config.toml
bias = "all"
beta1 = 0.95
steps = 10136
Each number is 128 + 32 x the weight over its row's rms, rounded and kept within 0 to 255. Layers, rows and columns count from 0. Numbers have three digits each. The size before them is the row's rms in percent of the matrix's.

# layer 11 MLP up, 1280x320, rms 0.215, rows 965-1060, columns 288-319
095:143147106072141158125192144078105086177127128157173076088186113162130151143125139132152123197093
098:090118172135162125143199158092150131106094126125074128182129100175129142153080146165146176146117
094:123076114059106073138111153082146166158082085078150124070140083194081139127175141172106098110124
092:102126128171150156068119145191108105137143112159135113096087096147117108115218166049110155120134
107:144070085167121143124157158141123140127186118122122158074082104148127151067059128109155151112108
092:113194180098153119110153133084071130100155139102062129102123149111163105120190127150110183192117
097:119056139154144101158101088080044136137169125131147119168122106167137152141113141120102111152108
100:150126153198127130151171178114112087111115102126151115185120182106154147098143132126107097095170
105:159127142143143164148074106028105141112128130164144115131116087150156083173129063110137140170100
088:109162129080180173117170096082091164127149132107111107076107149169155093115105068158165187146121
092:121073130138149141096109156144098165118115140148085130149144192148181177137127146101137123090100
094:095149164175093130138152107088111036053104103115054130147175125152113122130168151132111125148167
096:132122052081128124194120153135113094137065118142119134136172141116155097136162112130219183121126
091:147126118108117098147091126171160088131122153121149176104117156100116173164203129142088152143142
105:114129151117113089123158167087104085138132153153123188116146064112138184123071190122128092120100
086:127127102192026064130109084166099084097129111138131140139200164087150102118115172117125148148122
092:162122109096159114091137118083112083161118129138107185087127141151203096084098108145103080180162
094:097112139097207122178113110112170142103122189134087134123183116113102155162145063090105143144133
100:149163053137103136151108135062124107070107150168146134179145139134149046119138109127136159139111
099:147085094118162117078093098118136101084130084122181117177144131113185146064087106143163118131160
098:155121151076117149119161095163127133168112121172150145142126165123126174105145130109060158160151
093:132169160096111119161130124153123091105076086132103126149109109115176136183109162119114104150091
107:172117191093126118116148082167124057101144082123114072105167138084103138102117151094036126143149
101:204158159134114193126158119113135126073135110069195165179153089079117182189105111165168104140159
097:147137117108091127074095090125155138184124074129147117099135127099139085095108097164146095122127
102:151066144136076128084100171096115185139143113117158158193154140093103148096171074134130165149161
103:135125135110138106127125111064135095089120149126145130110205126111109161096181087139121095121144
099:085128074140083124104136166149134124152144109155111138123135112143167144099136073159134152171089
102:151129106151134132137137111132097169154092134181126158123155115044115082133103132162061138139154
097:158087122125128076106124136129113152139138110155136087059140110093162116190120146096080116154115
096:120147119118157125122109115158147150190040136113168140126136178144183163124111133182136139072163
105:084136143113095128141131107132160105129163156145100138091176187122204114139164112145131097170119
101:084076093127191113111130137146117123105175199141161172125096144139147053164143168150081088107141
098:145175105159185076136090153128078140108112133137134157082111152044134116112048165138129108094150
100:177143144085095102115155105120086092160128096130113083101136106099138135074072157053096175117162
084:158150137171106147150069147104131081118103122078148099139137153164123112120133077103101081209189
094:150102161098143094122141123131107074116146121125092114122127094090138135153147024098110065148140
127:114087163121200140166074099122192201124176129168131148158104127124150152197059194121111124146161
095:151145160074151084156164119182132099177132168105124149183097176131074132116150100125169098147081
093:185125107180144142084159131093111070129118130100090081162105086140114098122120146059126101087168
101:071117178092118118130062131103121102145164129083145178107095167192144121150107097166159167169120
101:044133104126066112153097107137102144148072127185107054105108098117145128130152161144100126165195
101:134141108143116111132111151057149099152085088101141138125133117101098136147158117123122121192153
097:097154106137069159094090145119116120106161138198133180165142141100142156157139081175128151152135
103:136130128168124118194088155151100064133150061082072077153128166120154171161129105118081134159157
101:143100100116121123113132146175109080131115123158114209072120155150140145116119113119140179152142
099:180106132058060118102101078149125099080061109130112111172105114147155124125121125187182149138141
102:186116105128180090115090142128128123169143071102166052114161126110097099114147108107130109146128
091:164104074098123175193094138116170135175206128091139133100136155131095155111118093141139094090122
103:112146126107081159100061141142136097079170081149142089137105126065155101100094101085168128104134
106:142072126125189118118162137084149116151062091086090133138115176151170140105150078179153072095172
108:150161174124103109089120168063095181076165062139085139076140084119127076102163185163155160105155
099:111093133114112170104106172174064115131085158116104123172175146157157112159083138171183163200146
096:188155149126133136108092122136181110156149125132163173144158098077171135055166144133144128104122
100:149108160106137072066164133124134113117188159164091141092141141129153172099184167130073070165132
101:142119096144106104121119147159117156135078142124143109111158083210119085100111110100141099111125
096:084161095170167157100148092109147132106116111164154142163188148132142130061112142116132143174113
100:217158134158154095137144144119125139081126065141143093093157106126129101084131140119131111126147
081:076084110115160174099129118106062119100203132129059158202108084146127159153131122095199068139078
099:133082118171183079158151111129099138132144173107111138175121148192164050178158079060173194172108
106:130168129143116137130095093077164094128099163124081165102184147121151075063119186127136123133136
107:167155139180139075099134130153159110066128059107115083169127158164172153180121135114171169144156
096:119184101162124134141143098102174161150152125127183124130192113114111113135111119104141145146103
095:115091082142107102114083095127110162109111134122141148163241080070171123192062110141121103124137
100:208124101083141187119130166135143139159106098081132151093102177142129117141093140098107113098147
095:121139150109087112110144150144139164101112118184126108087102136102190077148127107126132092030077
099:037118112160151100131094119123168116104148111160129124099135110141119162075149101086164121150167
096:042185133127125146108086128163089085137060116169147154099110178107121170172131146127126153131135
107:137058126101124133040101168114115193098135122128126116131191162119146128151122151064134114201111
102:145166148109129145085160173062144063135162141108037097152088098162066156129138135133142107145176
103:197130108180073181099185166118179133159157132132103086111144096153105151133096132164098145092128
099:132163153097109092119132072110105118133104152135069097142133152153112150141100205140110169106108
106:160128113146207124138171132111070166111164195123114157107187181093169189146088203133125143141174
103:111151126145134168156072112156071092127162059119167154115097132127153075135135117069089070108114
102:122203115140229171071146112145101178110102150151129111072135189095123158197121104108125099159189
096:130159106135150107126152100146118085201111088109143168076096092157129096071108077155224103102122
084:126151114132136150128050135111180066141113104088150104133111089097114153112162105093149147100143
097:152189103078184094125117154159198124081117100174110108088153153111112110117150050112141117090136
098:124183142071120156147115132159133126161211131115145118127112139165146142099106116131098152149190
092:131111119147116136138116113140196114099161153110112109123064171127066192110115146174098113147144
099:124115138127098092142142160102169153138137094159174061096183167171080127093107127136110175162121
099:140108116103132101123131114117100138179108112117147121078118117125111093126148101153143082107144
103:129161126135119141105092117206132116115225116107138075171171083059128098140147085111121120208122
097:116149076100064134144199222064131124134115168191099105144129133129119151120126065140112096164131
094:130132073187104106117106110128110146174071149136162150135133140174091096100154100097090145063162
097:105090098110131156086152197171115102141076130144149173126119129109130168128133138146135091104157
098:158144137154101134055142162154126127133125152204110149120114125089105135115134087117153096141103
104:093119190155090191171129117136155138157148148077125155111125157120089110116199155128099125111102
108:163195131150177145119079170144129071133107166133183161107104096108098054107121119125187092121146
105:081131125097106095156069130147043124153100104169184158114156160084143098185090130132090153102141
092:187128127169158123086162141088081077085105151132133083112091134171150168096151155110142099160163
090:149076095130133167130157100081134181143117160123128153137167090119163128111112110131135135111106
096:111203121098079097137102070147176089091156080069154162156109146114129112039140069124166075112153
104:119128100099156133157150117120051108131187093150145126171091157140105151080080115155163117105184
104:120081149098134065142061117059128171100143143102112179160156138127152142117115073170108128118114
099:164158095152177108133169072130089136148124191152138136119120113124186122126105127122119152152139
# layer 11 MLP down (transposed), 1280x320, rms 0.227, rows 965-1060, columns 288-319
090:086118145096152113135135211122177165194115199142112107046097102090178114144137136118166172178103
100:148160138144091110129112179135124155101154170024158121121123153142097111109096122109121109154124
096:128060155105093171189150177142137108151142167117100137111177110106153136094159155141097164066111
095:186123112125117156124106075142101165103154091097202094175165177096154104064116093110174067126129
104:147144085113138152117112130113111131100137095014128158100068143158127139161125125171149150078109
091:158095139199119075138177151118147134086156116094189159100156096123132140129121109162110141145144
095:103129089118108165145146143142065138113077120160102141114079131079126124130114144122133085096125
091:142075170129098208139109048139096135123127094083099129134167129109127113119103131110141079123087
103:135137134157113127173159172110116081083060168176143103150090153130121095125132109184157109138106
085:138148126178131134090097143175109138142133119094107194059106087120140098092112115092143092105095
089:153193173169141114150111080094132128193114191126119168180147125154140152098151140164097091156092
094:161138188148137096160099143102148144123148160163125095145086184131169102173141142116145150059075
100:158160196116120136155116175092101118099112093135166137145113142154146135138176104139096134112145
087:160116159092134095043173156115092123178141159120138128129137102104142160139090130140158123086166
108:022116109115129121148145108108130125106127177134120115107120104088139116148132127107137141126106
083:162100131064136190105121120095109169110084173126171124100131116124183142163140127129102154128150
105:107149149134165127110127134146063118124123159163122137191082126131134107141152139121136140136126
098:132116117158145115074096091165116183121110087083158108133112058126217113103132157168060093080153
099:088124094099137104115100146116097120102158097119078130184083125120181091126150168142124120111115
096:193127163144138161110093135151088116084135069092175167116156152156126085174098118162129139094094
097:065169134131172100145102142117112143134132145140110156172144134155112146095138163154072139173107
092:133166124155121149120142106151076145125157121082092090110109120158160127095127127114130137102047
106:080083133152135081145092076115114084066079124118131165082096157093111193153124128125124134067162
101:122144079121107119122181111135164106131145124145152180216135092091157145161118129151172162146126
091:136131111153101150184098174080140068136157094127137155127104133116143149215086098144078144154200
094:112093155098099117161161150120114123131174184134150141084204130107077100131128171115121184169171
095:136101150140158058122057134107094168092125116125203108105106128206162091138159129160203146133112
100:113104075171150169190100065164144116146124128143148104122140129112023131096141115126164127117100
111:110066135077138069123149174114120071136120127117099100124108175105109105127139132126092071128113
100:107127102156095135127188127111117069097082090160125153109136165117144158099121167137138118100147
098:118115125104137171122105099115181123106176106161168168186105144098076066180130183168148125159145
104:137081094109058120184146130093166107092162213121115156114095138124120143142176139136149105180169
104:150070143168156134130131146185064117111129152126201113104112106093143113142132142142202146174142
097:177175153108117131143139116087122166156125122145144083136174139127093114138107099159173118180119
100:117131152098130150190158130110090144134143116133152148157099126099086124090056107082098083159098
085:101140171076129072133167147099149171116084155162141130109110184114108101142117144148125129109143
097:144147091171137152143123111086164128161122126131070133141121142147132122105159143123143061079133
139:125099187159135107093103075168148158144137162121082141145062150189151170126045124122103162151064
088:164133092153110189118104161101109149103150136157077149143202069123142147131112126152127142112068
090:116071143102096140137113092080101067143151139140141125121129174163115114137147149200102164143186
092:195105138084032114113157090060152092121133127123158075084128102165156160143105168138155180182105
094:122149179078149143121154172160193129096147144103129117166197144110091111161111095165093096134123
108:143156143129166123128126107075127154133146171077139070145092125180089147111165091122170167128141
092:115111087144147125100125162174111102038138128119103085166167170075128138095167146129162134147148
104:179110131123109136160151087138119099133141127094115145174136164117073095095112146098126112177176
098:156111194088129140103159131135121106171165147065165099180097123130084100071131149102117143132102
100:127188111156141178149124196100115169185107160095148160099151170184159123063069134130115138138096
101:129137120131110162125133206155115089112139129140112238128125127102126109136122127144124111116108
086:096162178125127094085204174122123093096113199143176095091067127081128094133164192094166132082124
109:128129184112145141161096138065086126078038157126144108109138122130148198138134129121093081130141
104:115193102214115207156149060119114075122073088060125097069155134113124102127088092099140123144152
104:115171176081145063113175178082046091115167131122104134151101110155134115107168076130083122206111
094:189137174182179162073117152125138064121146099094122168187153118206150128056171121173096121084074
090:117160111148175090143190174125095156073117122160089147131174101169163151157121167127114081211116
099:057179145095164103161180093123142144145169091084179134178182104137135115098054105081089105105135
102:158177164148077116104112114122111193110144092081151132134134135156101087134199132143109161064110
095:147107126056172136129120169169126079102164149217139092160076167124117134132077098085135141101130
097:039125129124145144122192089155114165078112103099135117117115099072109076130126148187114101122181
079:130110150117090038121105213163202120153123126136132140149129177110119139163180125134153156131109
096:156145083114133105161131156143138180054205084085037142134115154094101159142068140153154083122149
101:089136126139100142096119129106097111120162117119203138098127136112130163092185148172181163129112
109:170131142143135104148122138106161138133092095098130084134107173138161088194078136132132167147146
097:121186085109130062182132096139138114131100098151089113102088167184100171202181146075192135129149
092:177154121139104124129174087135159141135181085178113089105063142144084126096136144141098106154154
096:129142100185129138100146097128084204099126102114139120113120105135130119141170155143086150149164
090:079068140162123120149060093134115185089143115141136099138136118096062166107121104131174113160112
104:085115197059128134133128107099109059104094157111136146083152147181121116131195095133118142154126
096:086068159085112112053117141119189129158102131100111104076199157102114118167158121073058101128147
106:028147119095147122112143153082064082165145080171161097132076125126110152109073121083098164115110
102:178128146136079145200109117139171139122106124070161107139190146110086084197142106134093133172149
095:136107131203137118115117129137113167135114154172147165114106129141122142115130130160147143145136
098:059103070083071159132161154152101066171119148145153152182167115142109125099093153123137091124166
111:099111196106158122075130136128138109145151139099198114106160102090116121142087166135126046133155
102:183093144084100172157121102131158137132073138079179109139138121145107141075097116180100142122121
100:101099141169122103090147122119127175123145117138143119110133172149115161085138118102201161103167
097:095026098098114137162140159171118183169149165108125144121076092176150130142121100092168172109101
085:138157098094105123097150140104142169128128126224143169116123132124158172172111133115116180151091
097:092102099139154142136138136122092178170143144102167083182072106122167070113124122145137125145129
092:190121127119108099141127103131118168122109195121146119087119106175087116138100155104188134183101
088:074095116049147141107103130134106121126112158107099094137147089107139113109101094084145100113171
102:066046110130089134155089186107167145125153138157122112137082146108144170121113124122132089037129
099:170133087128103148185211141086082125171154116159162116112130176166040157147101145134113067198147
102:113134136047158107146129133131096138140129077125105084122105070180134090181071172149101146149133
100:073092095105108176133168067091215132077154134159077121212133105158079130142106155122127115108092
093:168120126126183115070120162147159108142074122109079173211146194119114176104128115072121183147144
097:170083099070170175140143138145143173144134120113114137081117159091068119161152137091069109117151
094:069071109134111110153215106152125118079123089097162132161165091147144118126146146103137180117142
100:141124122132153149089103135114099096142112153148144135084152126189149135160127080160175107145136
109:166153183118137150127146126213157050125148123099173125119148091139138165077185112164097175165103
105:095172175140094134150153223160099168120116175134101087141193140083113105115051098129175166156127
090:105136099168126166137109084161122131158154100126138159106129089079188148147123066115090155133189
089:104131148175089104172177170166156088114146109130088094190114141174142153136147179087123161167138
095:075079139075107120069122140140122176155101171168163125114116089072143108145179118124210131152139
101:117140120112144078109126126216169098198112160124105162132181145108131066174114098117118104123156
105:135126121133166116182114136115142085104106112150119124120147075151129090115091146067161201126159
100:150083102088152133143096125122139160104124180100124064085148097124072181124145189129145152078131